From a checkpoint of a small transformer trained on Wikipedia: a variant of Adam for these matrices.
Each number is 50 + 12 x the weight over its row's rms, rounded and kept within 0 to 99. Layers, rows and columns count from 0. The size before them is the row's rms in percent of the matrix's.

# down: layer 4 MLP down (transposed), 832x320, rms 0.0367, rows 737-743, columns 64-127
# gate: layer 4 MLP gate, 832x320, rms 0.0458, rows 738-744, columns 64-127
# up: layer 4 MLP up, 832x320, rms 0.0441, rows 738-744, columns 64-127
down737 097:66 75 38 62 62 45 53 55 44 42 39 56 65 40 65 61 48 36 55 57 76 40 65 48 22 46 59 61 44 37 57 58 53 38 49 50 51 42 59 59 60 39 48 56 50 50 63 57 43 23 44 39 36 55 55 43 54 35 53 46 31 62 46 47
gate738 100:70 48 56 49 73 67 55 64 48 74 57 47 53 55 43 54 44 51 44 46 51 61 67 48 45 54 54 24 47 38 43 59 49 46 45 54 57 68 38 35 33 46 46 64 63 60 53 60 70 53 48 17 38 41 61 48 63 61 51 59 84 75 47 50
up738 102:48 39 58 46 58 62 54 53 50 50 46 47 49 61 53 55 50 41 69 45 61 47 53 55 44 55 34 52 41 88 29 35 64 42 69 59 63 62 71 72 52 35 58 38 40 67 61 53 38 60 44 50 62 69 46 59 44 46 55 75 42 40 55 41
down738 104:30 43 48 42 62 56 75 42 63 34 74 58 51 71 46 57 41 58 65 46 45 54 29 39 46 65 47 55 60 54 38 57 65 59 53 90 36 53 59 35 50 28 66 40 61 40 39 63 50 56 69 46 67 63 53 50 54 45 51 60 38 44 43 53
gate739 107:54 73 32 47 56 43 63 40 45 57 85 50 21 39 60 59 44 44 49 57 45 68 36 54 52 72 34 48 51 51 51 44 52 68 29 63 69 69 35 52 43 41 51 41 23 66 46 29 45 43 48 40 36 48 40 45 69 37 34 51 46 51 59 46
up739 107:46 63 38 51 49 44 44 55 51 46 41 40 60 36 47 44 49 69 59 97 57 67 52 41 59 50 54 65 41 42 65 45 36 59 35 42 60 33 43 38 45 53 57 18 42 68 58 54 49 45 73 33 45 45 63 57 46 63 74 53 52 24 15 46
down739 108:31 59 49 41 47 68 41 45 36 53 73 46 86 47 53 50 35 61 77 49 38 47 43 39 75 61 51 35 44 52 55 29 34 74 19 51 56 45 48 60 31 62 50 50 35 71 48 47 50 55 49 45 43 38 71 58 34 68 69 43 42 40 62 69
gate740 099:63 68 41 55 49 43 70 64 48 41 91 32 64 61 50 57 59 38 44 57 58 58 50 80 57 50 39 54 50 68 52 33 52 68 55 56 42 81 73 55 47 48 51 59 56 47 60 44 57 47 43 49 58 43 34 51 54 56 45 56 73 51 34 40
up740 100:37 36 48 51 47 51 52 52 48 57 35 57 53 48 58 41 69 63 56 52 40 63 71 37 43 49 49 44 29 55 44 31 48 57 43 58 57 34 46 46 60 58 58 68 48 55 40 51 61 74 43 44 45 48 59 41 55 49 32 73 36 60 69 56
down740 101:60 45 61 78 61 61 57 48 41 63 19 44 62 44 64 63 44 43 36 46 43 42 58 57 65 33 59 50 44 69 61 45 59 45 47 57 44 44 45 52 35 40 30 54 36 44 15 57 54 54 59 39 55 60 50 32 47 46 41 53 28 58 65 39
gate741 097:56 53 53 68 55 57 40 25 37 63 56 50 45 43 65 46 43 57 29 58 33 56 44 71 31 62 58 42 26 21 28 30 47 71 55 53 49 48 57 46 50 62 59 36 33 68 35 54 60 78 42 47 45 44 55 70 47 34 33 44 62 45 60 44
up741 093:36 51 91 63 52 14 42 41 66 46 58 56 29 50 63 32 48 55 36 46 62 42 47 36 42 38 71 58 45 49 35 29 55 56 33 41 51 26 55 36 41 34 52 38 57 55 44 53 44 31 52 54 55 35 47 51 43 50 46 31 49 48 76 34
down741 097:53 48 47 45 46 42 68 49 69 54 45 47 39 45 43 40 64 54 62 79 67 40 45 30 60 59 70 33 50 63 55 48 67 48 59 23 60 58 37 56 44 57 54 58 72 53 33 35 36 43 57 37 51 43 59 42 53 51 57 47 44 40 46 35
gate742 096:51 43 40 49 17 54 51 22 56 39 72 56 58 86 47 34 67 44 25 58 52 59 33 52 52 54 68 49 50 53 58 34 30 53 39 55 71 56 73 49 67 48 52 43 41 49 53 44 47 50 38 34 40 68 47 35 38 31 35 64 50 42 60 61
up742 095:45 35 57 39 58 50 42 60 50 50 72 60 63 19 55 51 43 72 61 29 54 55 50 39 54 46 38 66 20 34 52 52 64 43 51 50 44 24 47 65 44 42 45 56 59 62 51 54 61 53 58 78 44 48 34 50 69 58 68 56 59 41 57 46
down742 096:51 64 42 60 50 43 77 52 57 62 47 45 49 41 54 59 45 44 50 48 48 52 52 60 55 30 58 53 36 46 35 32 29 50 37 56 51 39 68 53 50 35 58 45 45 50 58 57 60 47 59 37 63 58 46 66 64 52 35 47 45 38 44 59
gate743 110:35 46 58 46 33 29 66 40 49 49 54 56 53 53 40 52 60 49 08 57 44 47 61 38 38 61 38 33 46 25 48 65 42 76 24 45 38 74 55 38 57 71 56 33 30 70 54 22 66 69 62 26 57 42 43 50 51 40 51 43 41 50 52 51
up743 104:40 34 54 46 37 51 49 62 44 46 62 56 51 56 44 44 69 48 22 58 58 54 45 49 42 73 38 26 53 41 61 56 37 64 31 43 54 67 57 50 44 62 50 41 51 55 61 35 38 47 74 43 59 56 52 75 39 35 36 40 47 38 52 54
down743 097:52 32 45 33 35 59 00 30 44 46 62 54 39 55 74 55 50 61 54 40 68 63 51 37 44 70 26 62 37 62 45 50 43 56 45 07 46 55 36 31 48 49 45 48 51 59 65 46 47 39 61 49 66 50 43 49 45 50 56 49 48 51 45 42
gate744 097:59 38 53 53 47 42 62 46 60 37 43 45 52 65 47 62 54 70 57 51 50 51 53 56 54 54 69 57 38 50 64 68 53 63 63 46 33 48 44 61 81 65 40 49 44 51 51 59 57 54 42 35 35 42 51 53 56 77 28 38 58 46 45 57
up744 094:55 65 37 57 61 42 52 67 50 52 57 33 55 49 68 54 27 54 62 38 51 61 58 52 55 53 71 49 56 46 38 59 51 43 47 40 44 53 35 56 51 53 55 57 32 51 55 44 65 47 42 40 64 45 43 49 40 46 64 55 53 43 77 59